config.yaml
n_layer: 8
d_model: 64
n_head: 2
n_kv_head: 2
head_dim: 32
d_mlp: 256
vocab_size: 16384
activation: "squared_relu"
norm: "rmsnorm"
norm_place: "pre"
norm_eps: 1e-06
positions: "rope"
rope_base: 14000.0
rope_fraction: 1.0
qk_norm: true
attn_scale: 0.185
bias: "none"
tie_embeddings: "early"
parallel_block: false
extras: ["some layers without attention", "local attention windows", "shifted keys", "capped logits"]
init: "normal"
init_std_qkv: 0.0747
init_std_o: 0.0187
init_std_up: 0.0747
init_std_down: 0.00934
optimizer: "muon"
lr: 0.0127
lr_mult_o: 4.0
beta1: 0.95
lr_head: 0.0199
grad_clip: 2.0
warmup_steps: 78
schedule: "wsd"
decay_fraction: 0.819
decay_shape: "linear"
final_lr_fraction: 0.02
batch_tokens: [8192, 16384, 24576]
seq_len: 512
doc_mask: true
train_tokens: 87930000
steps: 5675
dataset: "wikipedia_en"
Each number is 50 + 12 x the weight over its row's rms, rounded and kept within 0 to 99. Layers, rows and columns count from 0. The size before them is the row's rms in percent of the matrix's.

# q: layer 2 attention query, 64x64, rms 0.349, rows 0-31, columns 0-63
# k: layer 2 attention key, 64x64, rms 0.342, rows 0-31, columns 0-63
# v: layer 2 attention value, 64x64, rms 0.33, rows 0-20, columns 0-63
# o: layer 2 attention output (transposed), 64x64, rms 1.28, rows 0-19, columns 0-63
q0 000:70 61 62 34 59 43 57 44 66 47 26 52 43 39 50 45 38 51 49 51 55 45 57 54 49 35 56 53 35 47 56 54 43 47 55 47 48 59 55 48 35 63 54 48 62 49 62 48 58 32 51 54 56 41 31 54 58 58 60 67 61 54 60 00
k0 000:57 70 59 52 53 47 58 66 38 43 69 42 44 53 33 49 44 55 48 54 59 38 47 49 30 22 54 66 34 52 51 46 33 41 57 43 45 40 66 35 36 60 41 46 51 56 40 94 49 53 23 59 57 48 33 45 53 48 46 43 30 49 48 64
q1 000:73 59 61 35 63 47 60 49 64 43 34 45 54 40 57 44 33 52 51 57 63 41 54 65 49 38 50 61 43 51 65 50 55 48 51 49 56 61 57 29 48 71 65 44 51 49 69 53 57 44 57 42 55 49 06 50 62 56 55 69 67 52 63 19
k1 000:46 55 63 41 53 32 53 53 61 65 74 57 42 46 36 39 42 49 39 40 40 74 51 56 21 51 42 54 47 49 57 47 47 52 34 66 46 44 43 67 43 63 48 28 52 36 49 68 45 55 60 62 62 55 92 46 45 49 52 27 54 49 34 53
q2 000:71 57 60 32 56 45 55 41 64 49 38 49 46 41 57 45 39 56 50 49 57 46 59 50 47 34 55 55 34 49 54 51 42 47 54 49 49 57 57 53 36 69 51 46 64 52 61 55 56 27 49 57 60 41 44 55 58 63 63 66 57 58 56 00
k2 000:45 46 70 59 42 54 66 61 48 43 53 44 78 52 64 30 48 46 55 62 66 56 58 52 54 48 69 58 50 75 50 43 48 56 50 42 29 50 60 50 33 63 56 42 46 57 51 91 48 33 43 48 56 52 19 62 45 64 54 46 39 54 57 63
q3 000:22 49 60 70 39 57 42 65 39 48 53 49 71 58 53 57 66 41 62 61 47 57 54 41 55 68 50 46 72 58 36 41 53 43 47 48 39 54 52 65 57 33 47 44 49 54 40 46 38 51 34 42 53 61 22 52 39 41 38 37 36 40 48 91
k3 000:36 55 45 48 50 59 67 53 33 43 40 53 15 65 58 51 54 43 31 45 58 50 61 25 36 51 52 35 51 43 44 53 53 46 66 33 41 40 43 71 58 54 53 53 54 53 43 51 50 58 18 63 49 49 83 32 43 52 54 47 28 51 62 58
q4 000:29 42 41 68 40 54 48 61 37 51 72 46 56 60 49 54 62 44 52 52 45 53 42 50 53 67 46 48 66 49 42 50 54 51 44 57 50 40 46 51 65 33 47 53 37 50 38 46 41 65 51 45 43 58 57 47 42 41 39 32 39 41 45 99
k4 000:43 58 29 41 42 51 44 48 27 58 62 57 05 54 61 55 49 62 36 54 42 36 41 49 50 29 50 38 54 51 65 40 82 45 62 41 45 53 74 53 57 50 62 50 41 52 43 35 45 55 69 43 50 55 40 36 51 43 51 70 48 62 50 47
q5 000:48 57 55 71 35 47 51 42 66 37 57 44 40 39 30 48 53 48 26 60 43 54 44 33 79 60 55 50 29 48 48 50 51 46 34 81 35 35 43 30 52 37 54 42 39 71 38 69 44 51 58 43 41 48 41 38 39 55 65 32 47 49 64 57
k5 000:61 68 57 58 52 58 52 53 54 58 29 48 54 33 52 55 41 46 51 64 58 36 44 64 55 50 63 68 50 32 50 65 68 49 52 46 55 46 54 20 46 48 58 53 46 59 48 88 53 39 49 69 47 62 23 51 52 45 61 58 56 45 81 66
q6 000:27 38 45 63 37 65 37 51 36 54 73 44 64 58 59 52 67 48 57 53 48 50 52 46 59 65 45 56 69 53 40 53 59 47 52 57 39 49 48 59 57 44 48 52 37 54 40 50 44 61 49 44 40 63 24 47 37 47 44 31 41 40 46 99
k6 000:43 63 58 50 46 53 39 30 53 45 28 52 08 40 48 55 50 56 41 49 54 39 59 35 35 31 42 41 59 33 46 56 59 43 62 32 55 47 45 60 66 38 52 56 71 45 50 34 57 49 15 63 55 41 54 44 45 46 49 69 49 49 58 63
q7 000:32 37 40 60 38 56 41 60 38 48 79 44 78 66 52 52 62 44 58 49 45 60 46 48 52 63 44 48 68 60 42 49 52 51 45 62 52 51 50 56 68 43 47 48 36 48 37 40 46 55 60 41 45 51 59 47 42 38 42 28 44 40 46 99
k7 000:60 69 53 47 46 58 39 56 48 69 53 58 00 53 58 42 34 47 42 58 64 43 50 50 36 41 46 48 51 29 50 62 73 62 49 35 49 37 39 33 58 58 58 43 47 51 43 80 50 40 45 51 55 45 48 46 49 51 64 65 42 44 68 56
q8 002:64 58 61 34 61 46 58 41 62 50 26 49 50 43 51 44 37 55 47 49 56 44 55 52 50 29 55 53 33 52 61 48 43 53 60 45 42 58 52 51 35 69 49 46 64 47 62 60 58 33 51 56 57 45 45 51 61 62 63 64 59 58 51 00
k8 001:55 46 63 64 49 50 57 60 48 46 65 45 56 53 40 43 62 41 36 59 44 63 59 54 31 59 58 54 42 69 52 40 19 52 44 61 49 34 62 46 49 57 45 27 44 46 55 65 41 54 49 47 52 60 58 59 44 56 45 03 31 32 39 71
q9 004:71 59 58 36 60 44 55 40 63 48 31 53 43 41 51 47 37 54 48 50 52 46 58 52 48 34 54 49 31 54 58 52 46 51 54 45 53 57 56 50 37 63 54 47 62 49 60 54 59 37 50 54 59 41 48 54 62 60 62 68 63 58 53 00
k9 002:38 38 55 59 47 47 61 41 44 47 48 50 53 59 51 58 52 49 36 36 44 67 57 23 49 48 46 29 46 75 38 34 30 40 60 50 39 52 60 78 53 43 44 50 46 49 53 68 49 54 28 60 45 45 86 44 47 53 49 24 33 46 34 40
q10 030:69 60 57 36 62 42 55 40 62 50 28 52 60 42 49 45 34 55 43 49 53 47 56 56 52 34 55 50 34 55 58 50 45 53 58 45 51 58 56 49 38 57 54 47 61 48 62 53 57 36 52 52 58 44 51 55 63 59 59 64 64 61 54 00
k10 014:32 33 41 47 56 53 65 52 42 52 52 47 61 71 50 57 46 48 48 39 46 67 58 36 77 53 37 27 43 70 44 39 37 37 56 54 28 58 61 77 61 51 41 52 45 38 50 56 50 58 44 55 42 44 75 39 50 60 49 43 52 52 31 17
q11 023:32 45 44 67 40 55 43 56 39 48 70 46 47 54 51 55 63 47 50 52 47 48 37 46 43 66 43 48 66 43 43 52 57 49 42 52 55 41 45 48 63 32 49 52 40 54 39 49 42 62 39 51 43 55 46 51 41 41 35 36 35 41 50 99
k11 012:62 76 48 40 55 58 32 47 49 49 31 54 22 40 54 47 51 53 51 56 55 42 44 57 44 41 51 56 46 18 60 60 79 63 53 34 61 39 41 33 46 56 64 51 60 62 50 39 52 40 38 60 53 45 22 48 48 47 55 78 49 54 70 52
q12 015:73 62 64 37 58 43 51 41 44 51 59 45 29 33 55 48 41 53 45 61 58 26 29 49 12 39 45 35 46 30 59 60 67 58 54 37 61 38 50 33 44 51 53 46 60 56 57 56 50 56 25 57 59 44 39 71 58 58 53 62 39 48 57 40
k12 025:69 66 57 39 46 50 32 41 46 45 40 51 33 38 56 55 47 59 40 49 59 42 56 46 29 28 46 37 46 10 55 55 74 59 61 28 60 40 37 45 48 53 61 52 62 65 50 50 52 46 22 64 53 39 50 61 52 49 63 66 34 54 58 40
q13 075:30 41 40 67 39 55 44 61 36 50 72 48 52 60 49 54 65 44 53 49 45 57 47 48 52 67 45 48 68 50 41 48 54 48 44 57 50 44 46 53 61 36 47 53 36 50 37 45 41 67 50 45 42 57 55 46 39 41 40 33 38 40 43 99
k13 027:60 58 52 49 44 41 37 59 58 56 67 49 66 39 49 42 56 44 59 61 51 43 42 75 50 59 62 74 56 45 55 54 51 60 35 53 59 55 46 34 37 56 54 43 50 51 50 34 53 43 77 28 53 65 04 66 55 51 53 65 68 48 57 65
q14 055:64 50 58 40 58 55 65 50 56 58 28 54 35 49 42 44 40 49 59 51 51 57 65 58 56 38 59 61 37 63 49 55 30 50 56 55 52 57 58 48 38 76 50 48 58 41 54 59 59 34 71 47 52 54 27 46 45 59 64 64 68 58 52 00
k14 054:32 30 36 61 42 49 48 56 51 48 65 47 65 63 50 42 58 41 62 48 47 57 50 55 66 64 50 72 53 86 41 33 32 41 44 73 40 55 65 61 56 61 44 51 33 42 45 57 47 63 82 33 52 48 49 41 52 53 51 42 66 42 35 41
q15 092:63 54 54 36 60 45 51 39 62 49 35 52 44 43 54 46 35 56 46 48 54 48 52 55 54 32 56 50 33 63 62 48 40 50 56 42 47 59 57 50 43 64 50 48 61 49 65 61 58 30 48 52 60 43 55 54 63 58 59 71 67 60 54 00
k15 052:51 32 34 43 45 45 57 48 50 49 60 47 83 63 49 48 47 50 50 43 43 67 67 42 76 52 44 33 42 64 52 40 43 40 58 61 32 56 62 69 50 60 41 56 49 46 52 46 47 62 56 48 51 43 80 46 57 55 54 37 57 50 27 09
q16 104:45 64 55 38 44 45 25 60 31 50 63 56 66 47 65 54 55 43 52 53 55 51 63 47 49 33 78 59 29 48 52 60 47 45 27 41 40 41 52 52 23 58 61 70 33 51 40 75 47 64 29 47 60 58 40 56 54 35 55 55 42 34 62 40
k16 111:41 54 62 38 45 53 28 53 27 47 59 52 42 51 51 52 54 41 51 64 56 47 60 57 47 39 74 65 27 53 38 57 35 36 37 24 52 42 51 35 30 54 49 74 53 49 50 82 56 59 30 59 61 61 53 51 40 45 67 59 27 41 52 48
q17 104:54 57 40 63 46 45 62 57 59 56 47 54 78 47 60 51 50 52 50 36 45 59 51 37 60 57 42 43 64 47 65 45 64 64 47 81 36 59 51 75 51 50 59 35 26 50 39 31 38 52 67 30 44 44 36 49 66 44 29 41 76 46 53 41
k17 098:46 61 38 54 44 44 45 62 45 49 62 55 71 47 74 57 56 49 53 38 48 59 58 39 61 48 64 51 46 56 62 48 51 53 28 68 33 51 53 73 35 57 63 57 17 49 36 49 39 65 48 28 52 50 33 50 70 33 36 47 70 34 64 37
q18 132:30 79 38 58 72 61 67 56 50 65 42 28 37 46 60 52 47 55 39 44 42 39 49 62 40 67 43 61 35 48 49 39 55 39 58 26 31 72 36 64 57 50 50 64 48 67 68 53 52 50 56 35 64 66 38 42 59 50 55 66 43 54 38 56
k18 135:35 74 31 47 81 61 65 54 53 61 48 38 41 41 68 51 47 64 39 48 43 44 43 68 36 67 47 56 35 51 52 43 55 41 59 32 21 65 42 60 56 54 56 72 56 67 64 49 51 54 58 36 73 65 39 52 48 47 52 56 50 49 38 64
q19 141:36 54 65 75 28 50 49 54 44 55 35 36 47 65 30 50 55 29 54 43 49 39 68 32 62 51 41 65 53 42 43 48 54 45 45 43 77 64 35 57 50 40 37 29 32 48 52 57 50 42 44 46 28 47 56 27 67 54 55 67 40 62 50 37
k19 148:30 63 60 76 40 56 53 55 45 61 32 28 39 61 37 49 53 35 48 43 46 34 64 39 57 56 40 68 46 40 44 44 57 40 47 34 67 71 30 62 52 43 39 38 34 55 59 60 50 41 46 43 35 54 50 24 69 53 57 72 39 63 48 40
q20 133:55 71 50 60 39 51 72 62 37 67 44 50 44 41 44 49 55 51 77 65 60 52 74 36 45 36 55 45 60 55 53 34 39 66 61 53 59 55 70 55 49 47 59 47 47 78 49 50 51 48 39 45 51 87 60 53 41 27 41 44 33 44 41 42
k20 136:61 68 44 59 44 50 69 60 38 68 43 49 45 42 43 49 57 51 81 62 58 48 71 34 46 40 47 44 64 58 55 36 34 69 60 52 61 53 70 51 49 50 61 56 45 77 49 55 53 47 35 46 51 88 57 55 43 29 45 43 35 42 44 40
q21 143:27 60 83 51 34 49 53 58 52 44 55 51 56 49 55 52 38 55 36 63 69 69 64 60 49 35 81 45 34 44 38 42 72 36 59 54 39 58 59 65 50 37 43 15 63 51 53 39 48 51 65 50 48 51 53 47 47 46 36 53 38 57 40 58
k21 149:28 62 82 55 33 49 58 60 48 47 52 50 55 50 54 52 41 56 43 66 70 69 67 57 49 34 81 45 36 47 39 38 66 39 60 56 41 61 64 65 49 36 45 15 62 57 53 42 49 51 61 49 50 59 54 47 46 42 34 51 34 56 38 57
q22 142:52 62 38 55 51 31 28 39 48 69 30 58 65 29 52 54 45 50 61 49 48 55 42 67 44 48 48 48 48 44 40 33 41 38 39 74 50 54 43 37 40 36 24 56 23 78 67 45 40 51 45 65 39 36 30 51 38 55 40 56 46 50 56 44
k22 145:53 60 38 53 51 33 26 37 45 68 30 58 62 32 53 54 40 48 58 49 49 58 42 67 46 47 45 48 46 43 41 33 44 40 39 74 51 55 40 37 41 40 23 57 20 77 67 45 43 50 46 63 39 35 30 51 34 55 41 55 46 51 57 40
q23 147:53 61 55 65 54 47 67 56 65 48 40 48 47 26 50 61 76 74 69 49 46 19 53 49 53 59 61 42 52 48 35 54 46 46 46 54 51 40 65 55 53 44 64 51 83 54 60 38 29 56 51 68 49 46 71 40 74 49 48 67 53 46 46 62
k23 151:55 64 54 64 56 44 64 56 66 49 37 49 52 23 49 60 74 73 69 49 47 19 52 50 51 57 61 41 52 46 34 53 46 44 46 57 51 40 63 53 51 44 61 51 80 57 61 35 28 57 51 71 47 44 68 40 72 50 46 67 52 45 47 61
q24 141:49 58 34 50 54 46 47 50 57 53 39 57 55 43 44 21 56 37 55 49 40 43 35 50 69 51 59 41 77 66 36 32 62 68 58 42 47 62 51 57 31 60 38 36 55 29 53 59 60 44 42 49 74 34 54 20 58 33 48 51 31 49 56 60
k24 145:49 56 34 53 55 48 47 49 55 53 39 58 50 45 45 19 56 38 56 50 41 43 35 50 70 51 61 41 77 68 37 32 62 67 55 43 46 63 52 58 32 61 37 37 54 30 55 60 59 44 44 51 73 35 57 18 57 33 46 51 31 50 57 61
q25 140:35 66 53 42 25 31 40 54 59 63 63 39 40 33 52 60 40 41 42 44 59 59 46 52 54 50 34 43 33 40 31 40 53 70 75 45 56 32 55 42 56 56 61 47 38 34 32 68 56 57 44 40 65 48 31 58 58 59 67 45 57 25 51 37
k25 144:35 65 51 41 25 30 40 54 59 64 62 40 44 33 52 58 40 41 43 44 58 60 45 51 54 51 34 42 37 40 30 38 53 71 75 45 54 32 56 43 55 56 60 47 38 32 31 68 56 60 43 39 67 47 32 56 59 57 67 45 54 23 50 41
q26 145:29 65 45 35 55 46 54 54 62 50 52 43 61 42 38 67 72 17 36 50 56 66 47 36 51 46 42 21 53 82 56 68 53 52 36 48 55 44 55 54 33 43 60 57 57 59 59 54 61 32 48 43 37 51 51 52 42 53 58 57 48 79 43 55
k26 153:30 63 45 35 54 45 56 54 63 50 53 42 62 42 37 67 73 15 37 50 56 66 47 35 53 46 42 21 54 81 55 68 53 51 36 49 56 44 54 55 32 42 59 57 57 58 60 53 61 33 49 44 36 51 50 51 41 54 57 57 47 79 43 53
q27 134:26 73 55 41 75 52 59 58 53 33 51 41 54 60 28 55 43 62 49 54 22 66 60 72 44 56 55 34 38 58 49 49 41 64 54 46 33 24 54 31 51 59 47 49 33 41 57 30 41 27 38 39 47 52 49 49 60 42 51 46 51 34 47 46
k27 140:25 73 55 42 74 52 59 59 54 33 53 40 57 60 27 55 44 60 49 54 23 66 61 70 46 57 54 33 38 60 48 49 41 64 54 46 32 24 55 34 52 59 48 47 33 41 57 33 41 25 39 38 47 51 48 49 61 43 53 46 51 34 46 45
q28 141:37 39 34 45 22 60 39 48 50 27 58 49 43 16 58 58 48 39 50 37 58 55 45 48 69 62 59 53 42 47 51 40 46 42 69 35 46 51 49 60 47 56 48 68 54 57 53 55 59 38 35 53 15 54 41 47 71 47 41 28 57 44 59 30
k28 145:36 39 34 46 22 61 38 48 48 28 58 49 42 16 58 58 49 39 50 38 58 54 45 49 69 62 59 54 43 45 51 41 46 43 68 36 46 50 49 60 47 57 47 69 54 57 53 57 58 39 36 55 16 55 40 47 71 47 40 26 56 43 59 33
q29 141:41 41 40 34 62 51 56 47 67 63 63 50 47 29 56 57 41 69 45 35 51 47 57 43 63 48 54 60 76 55 10 59 44 35 34 68 56 58 44 45 62 44 64 56 42 36 47 35 53 47 34 27 54 56 56 51 28 49 43 56 37 61 54 34
k29 146:43 41 40 32 62 52 55 46 67 63 62 50 50 27 56 58 40 70 44 34 51 48 57 43 64 48 53 59 75 54 10 59 44 35 35 67 56 57 43 44 62 45 64 56 42 37 49 37 53 46 34 29 54 56 57 52 30 49 43 56 38 60 54 30
q30 138:57 40 46 61 33 55 64 56 54 59 65 49 59 52 29 56 41 45 53 63 59 52 31 64 69 44 45 45 38 49 35 33 55 56 26 44 28 60 45 54 70 69 51 57 54 43 66 40 51 47 57 48 30 65 62 71 52 33 64 47 28 63 66 34
k30 142:55 39 45 62 32 55 63 56 53 59 65 48 60 53 30 56 42 46 54 63 59 54 31 62 70 45 44 44 39 52 34 31 54 56 25 45 27 60 46 55 71 68 49 57 52 44 66 43 51 47 55 47 29 65 61 70 51 32 63 45 28 62 67 37
q31 147:63 35 45 46 59 39 69 88 42 42 35 43 42 48 47 86 48 24 57 57 43 61 55 52 42 62 55 59 44 27 54 32 60 45 35 54 52 48 47 54 47 37 46 61 50 39 50 47 61 49 49 77 72 48 51 42 45 41 39 40 49 54 39 41
k31 151:63 35 46 44 58 39 69 88 43 43 36 43 43 48 47 86 48 23 58 57 44 61 56 52 43 61 55 58 44 27 54 31 58 46 35 55 50 48 46 54 47 38 46 60 50 39 51 48 62 47 51 79 71 49 50 42 45 41 39 40 49 55 39 39
v0 092:32 74 37 54 48 28 48 63 57 49 45 59 51 39 46 78 81 46 62 57 53 52 74 51 56 22 41 66 53 53 43 60 51 58 43 47 56 44 34 59 47 68 41 53 57 37 63 63 70 33 62 45 54 34 48 59 51 72 49 50 45 57 48 55
o0 096:21 68 39 54 43 31 47 64 38 50 48 59 38 37 40 70 81 48 64 61 47 56 75 49 52 33 36 54 47 65 43 50 56 51 39 50 60 41 36 65 49 50 41 50 60 31 60 47 65 47 59 37 59 18 44 56 54 54 57 54 43 63 40 41
v1 099:82 41 22 46 58 41 60 53 41 46 34 39 62 31 52 57 55 58 50 57 47 32 43 74 43 56 22 55 41 49 25 33 59 47 61 48 36 43 66 53 53 51 57 43 42 42 32 36 57 59 53 67 25 49 63 51 45 43 55 46 46 58 40 57
o1 107:82 42 29 37 50 41 63 54 43 47 59 33 44 23 55 52 58 65 43 67 41 35 44 78 56 51 32 49 48 45 19 39 48 48 54 42 39 39 62 61 53 49 63 48 41 41 23 51 48 50 61 58 24 55 56 53 55 48 57 49 44 53 51 59
v2 099:53 29 49 60 47 61 45 63 33 51 41 44 58 45 45 53 50 32 45 37 35 58 56 41 37 59 50 60 65 74 56 51 62 60 53 21 51 70 62 38 28 37 50 48 65 35 53 59 48 55 51 45 41 19 47 61 50 52 32 22 38 52 66 44
o2 095:62 28 56 56 40 61 62 65 36 49 40 42 61 50 40 61 48 25 36 32 41 52 55 39 59 63 53 49 54 53 36 53 51 62 56 24 48 77 63 38 31 41 47 39 68 39 53 49 48 51 53 50 29 19 42 57 49 56 42 32 31 51 57 59
v3 103:75 60 32 57 53 45 57 43 45 46 40 37 37 66 52 28 37 52 57 55 66 71 50 47 43 53 61 44 61 58 60 52 65 69 57 61 70 33 39 58 60 63 41 61 37 51 73 52 67 51 50 50 30 45 66 68 46 58 25 43 62 39 37 55
o3 100:72 74 39 61 55 56 48 40 42 58 52 25 56 62 40 31 39 39 47 66 54 53 63 57 52 46 44 44 60 45 59 53 53 71 63 63 59 37 41 43 46 59 46 44 33 47 69 50 68 49 63 53 14 53 45 53 39 47 25 48 70 51 35 43
v4 089:53 50 64 57 47 55 52 46 36 46 53 42 50 87 53 66 52 36 53 82 68 51 53 61 37 36 56 54 56 45 19 48 39 37 48 54 48 68 50 40 36 49 57 51 41 32 57 41 24 36 37 48 54 35 31 59 55 45 46 59 54 55 68 41
o4 094:49 58 61 57 53 48 51 30 42 37 46 46 49 91 68 55 58 40 63 80 73 51 70 55 43 40 64 50 52 57 24 51 40 28 54 53 52 56 67 46 42 47 52 43 53 47 52 60 25 54 45 53 50 32 35 56 46 41 47 52 50 51 69 50
v5 098:62 46 44 59 34 49 45 87 47 60 50 50 45 50 59 49 33 57 55 62 44 55 20 38 58 32 43 43 43 47 44 67 58 40 57 53 31 60 24 50 55 68 46 51 62 65 43 36 42 50 45 22 36 74 40 51 46 49 31 56 52 59 58 52
o5 102:44 54 46 50 33 35 50 89 50 51 59 58 54 66 51 50 36 52 60 74 44 47 32 50 49 33 51 47 43 52 34 59 52 44 67 50 42 80 36 54 52 58 40 47 57 63 48 41 45 50 44 30 44 83 35 64 47 52 32 54 58 65 47 40
v6 095:52 58 46 53 39 55 43 42 43 27 47 50 62 49 58 49 57 45 06 40 54 74 65 35 57 47 40 46 74 56 37 54 47 31 52 54 42 45 65 49 50 66 80 56 55 44 18 48 66 53 44 53 43 52 50 53 49 64 60 48 61 52 40 61
o6 097:52 40 47 52 41 51 43 48 47 44 57 42 48 55 66 52 59 47 15 23 48 71 68 36 49 47 34 41 62 64 33 45 46 19 57 67 52 61 61 54 45 55 68 67 49 52 31 47 68 52 34 36 50 56 62 65 44 57 62 49 59 44 31 47
v7 093:48 61 44 55 58 46 38 44 44 42 42 65 45 56 59 63 36 71 44 42 36 33 47 49 61 42 70 53 65 60 26 44 32 36 46 27 53 64 57 54 35 50 29 44 27 65 59 59 62 64 57 53 49 62 56 66 25 69 32 56 43 44 53 37
o7 099:47 76 48 65 66 57 50 31 40 54 33 64 45 46 48 54 44 63 50 35 34 38 54 42 59 43 64 61 66 67 23 52 57 34 40 25 46 53 61 53 48 47 32 36 43 64 63 40 57 52 61 60 53 67 56 46 19 48 30 59 49 55 58 48
v8 097:56 49 52 51 36 29 52 41 56 43 36 94 51 51 42 49 50 28 51 44 31 55 36 53 35 44 40 48 45 45 50 64 59 44 52 58 50 80 80 53 52 60 56 40 40 57 66 60 53 68 31 60 53 47 39 52 59 68 55 47 62 47 57 60
o8 098:56 65 52 47 24 24 43 36 56 41 46 88 39 41 33 51 44 20 37 46 44 51 53 60 51 49 40 51 40 35 51 66 51 38 43 55 48 72 75 41 43 49 60 38 51 56 72 55 61 44 57 63 46 61 35 39 47 47 56 44 56 49 54 42
v9 099:48 40 64 54 52 57 65 39 39 56 57 64 54 43 31 56 49 60 50 38 53 51 50 34 45 30 44 51 42 45 55 50 51 41 70 62 46 55 18 62 47 31 41 73 29 45 35 66 31 58 69 44 62 53 45 71 42 59 70 27 46 46 34 44
o9 101:54 57 72 41 54 57 60 43 42 52 49 66 62 37 31 55 47 63 37 41 56 46 55 34 53 38 46 63 27 31 45 56 53 52 71 59 48 56 28 56 38 31 37 71 28 36 32 52 37 51 65 57 59 50 28 60 54 64 60 33 44 45 41 64
v10 099:48 29 51 55 56 47 40 60 58 50 61 45 53 52 62 53 30 56 80 33 43 74 44 40 57 36 52 60 53 37 31 38 58 46 49 53 47 33 59 39 63 32 63 37 41 49 49 47 63 45 62 70 48 46 63 67 80 47 56 70 45 64 72 53
o10 102:47 32 55 67 52 50 45 61 67 57 50 47 53 59 58 55 25 59 82 31 42 64 56 44 49 34 40 52 51 50 40 43 48 48 38 76 38 40 58 36 58 45 61 33 42 40 53 39 60 45 69 74 35 56 63 63 69 48 54 60 47 58 75 40
v11 104:59 50 55 56 56 51 46 52 55 16 58 44 46 61 37 53 57 55 59 60 66 57 44 43 50 53 49 58 23 74 55 61 55 47 52 51 35 39 42 50 42 31 68 34 47 66 46 53 50 76 63 53 49 59 59 22 58 73 42 30 49 49 30 35
o11 107:63 56 55 60 55 48 59 59 56 38 36 34 52 58 53 67 54 52 53 55 69 51 53 33 55 57 49 52 28 74 60 66 54 44 57 43 34 32 55 55 50 41 71 37 51 68 54 56 44 55 61 54 49 62 52 18 59 81 39 28 59 51 27 56
v12 099:54 54 57 68 36 57 47 33 81 57 25 51 63 60 52 53 51 47 64 54 53 46 42 34 47 44 45 48 67 60 34 46 54 52 67 32 39 39 42 36 35 42 57 84 65 46 60 50 50 62 66 44 55 66 72 35 46 35 59 35 44 45 55 54
o12 097:58 63 54 65 31 53 50 52 61 59 44 40 39 57 50 60 39 43 59 52 53 48 35 42 57 44 37 51 61 60 41 34 51 59 63 27 42 32 43 35 38 42 64 98 62 29 57 64 50 44 60 50 65 69 52 47 52 52 59 32 35 44 58 44
v13 088:54 53 43 78 43 52 44 51 57 53 40 54 52 41 45 55 78 46 47 25 72 60 27 53 67 61 50 54 64 39 53 64 44 57 76 28 46 56 41 61 59 54 48 33 11 38 50 57 49 37 48 51 49 58 46 42 60 46 41 58 65 48 48 45
o13 099:49 47 46 78 50 64 38 55 60 50 45 63 47 46 54 45 81 43 59 30 73 66 35 58 51 50 48 45 70 55 49 66 45 55 74 39 51 52 47 65 65 55 57 33 12 40 52 55 48 48 49 41 59 60 53 43 63 55 44 67 63 57 62 50
v14 096:43 50 56 84 27 53 56 66 53 61 47 70 37 50 51 38 50 68 50 47 74 55 76 47 40 59 35 48 39 54 53 36 29 47 43 29 50 49 42 25 56 57 54 44 55 60 59 50 47 46 44 61 47 39 40 62 30 58 57 49 71 36 37 42
o14 097:59 44 51 78 36 47 40 66 54 53 50 71 45 38 50 37 54 65 52 46 92 56 65 49 49 48 51 57 46 46 40 34 38 55 34 26 73 45 42 27 55 51 53 45 54 69 56 54 45 50 38 44 50 46 46 69 29 56 47 50 64 43 41 62
v15 097:53 37 58 39 65 50 56 58 63 44 32 25 41 48 59 53 62 45 36 53 56 64 43 69 52 77 52 45 69 42 44 64 50 43 57 66 25 52 30 48 62 40 44 60 54 62 59 63 53 66 67 54 66 31 59 57 43 62 69 58 58 47 69 34
o15 098:69 45 64 55 58 50 43 57 67 55 36 40 49 46 50 56 60 46 36 56 63 64 45 65 51 63 42 53 68 53 50 71 54 33 51 68 38 59 19 50 68 43 43 61 59 72 71 49 54 45 67 56 56 38 46 50 31 67 53 61 52 58 82 51
v16 095:40 85 33 48 56 48 52 66 52 40 51 59 72 62 51 57 36 51 47 52 51 50 28 39 53 54 51 59 62 50 50 33 53 44 54 72 53 63 59 52 65 46 49 57 59 40 53 59 34 56 40 83 66 31 63 32 42 50 35 31 58 68 44 44
o16 096:48 69 39 64 51 35 41 67 47 54 49 61 52 49 55 55 37 50 39 48 49 51 40 46 53 52 46 47 53 43 41 39 57 55 57 87 55 53 69 51 59 45 53 55 49 40 47 53 24 45 37 67 66 31 82 35 37 46 21 33 47 65 46 66
v17 102:67 54 41 58 57 51 34 51 45 64 48 69 63 59 52 51 59 52 60 36 65 55 60 78 69 33 58 54 60 62 66 63 55 53 72 64 51 59 54 31 51 50 50 72 54 69 37 44 45 48 46 65 55 58 50 66 59 63 41 44 29 80 55 41
o17 101:64 57 36 51 59 45 57 50 47 54 38 69 67 64 57 56 58 56 58 33 58 48 63 91 55 33 54 64 52 67 82 54 55 51 72 53 49 63 69 38 48 50 45 66 64 58 43 51 60 55 50 64 46 52 48 67 62 58 43 44 40 69 44 41
v18 107:92 55 39 40 46 29 27 38 35 58 65 44 28 42 32 64 48 53 62 55 27 56 76 30 60 55 45 30 60 66 53 48 42 47 52 46 50 55 32 45 55 46 53 40 56 42 48 62 39 57 33 55 51 52 42 44 53 55 58 56 53 48 53 56
o18 099:95 43 49 48 46 30 41 30 36 62 46 55 49 47 35 61 59 50 69 49 23 53 69 26 48 37 44 43 63 63 60 56 53 48 48 50 55 62 34 57 58 51 54 41 65 30 52 44 32 61 35 50 62 56 45 44 53 47 59 58 64 55 47 50
v19 096:56 55 48 59 51 72 47 40 39 32 44 56 52 62 63 60 50 56 63 36 49 66 42 50 47 52 16 43 38 35 47 63 32 64 35 59 25 58 56 56 22 51 40 52 54 52 51 47 61 35 40 65 75 60 40 51 25 45 41 41 38 44 43 52
o19 098:61 39 49 44 54 47 46 52 34 36 53 47 48 64 70 62 55 57 63 33 56 56 55 54 39 54 22 40 35 33 42 62 45 68 39 53 43 56 53 71 31 50 36 50 44 46 61 64 58 44 40 59 78 69 36 63 19 45 42 37 35 45 40 51
v20 097:59 39 57 46 35 57 39 55 18 38 52 32 62 35 46 50 52 57 54 40 48 41 45 61 37 49 58 24 43 37 48 59 46 22 54 56 63 44 46 43 55 56 63 63 53 33 75 52 71 42 49 45 58 56 27 28 50 59 41 50 33 57 30 55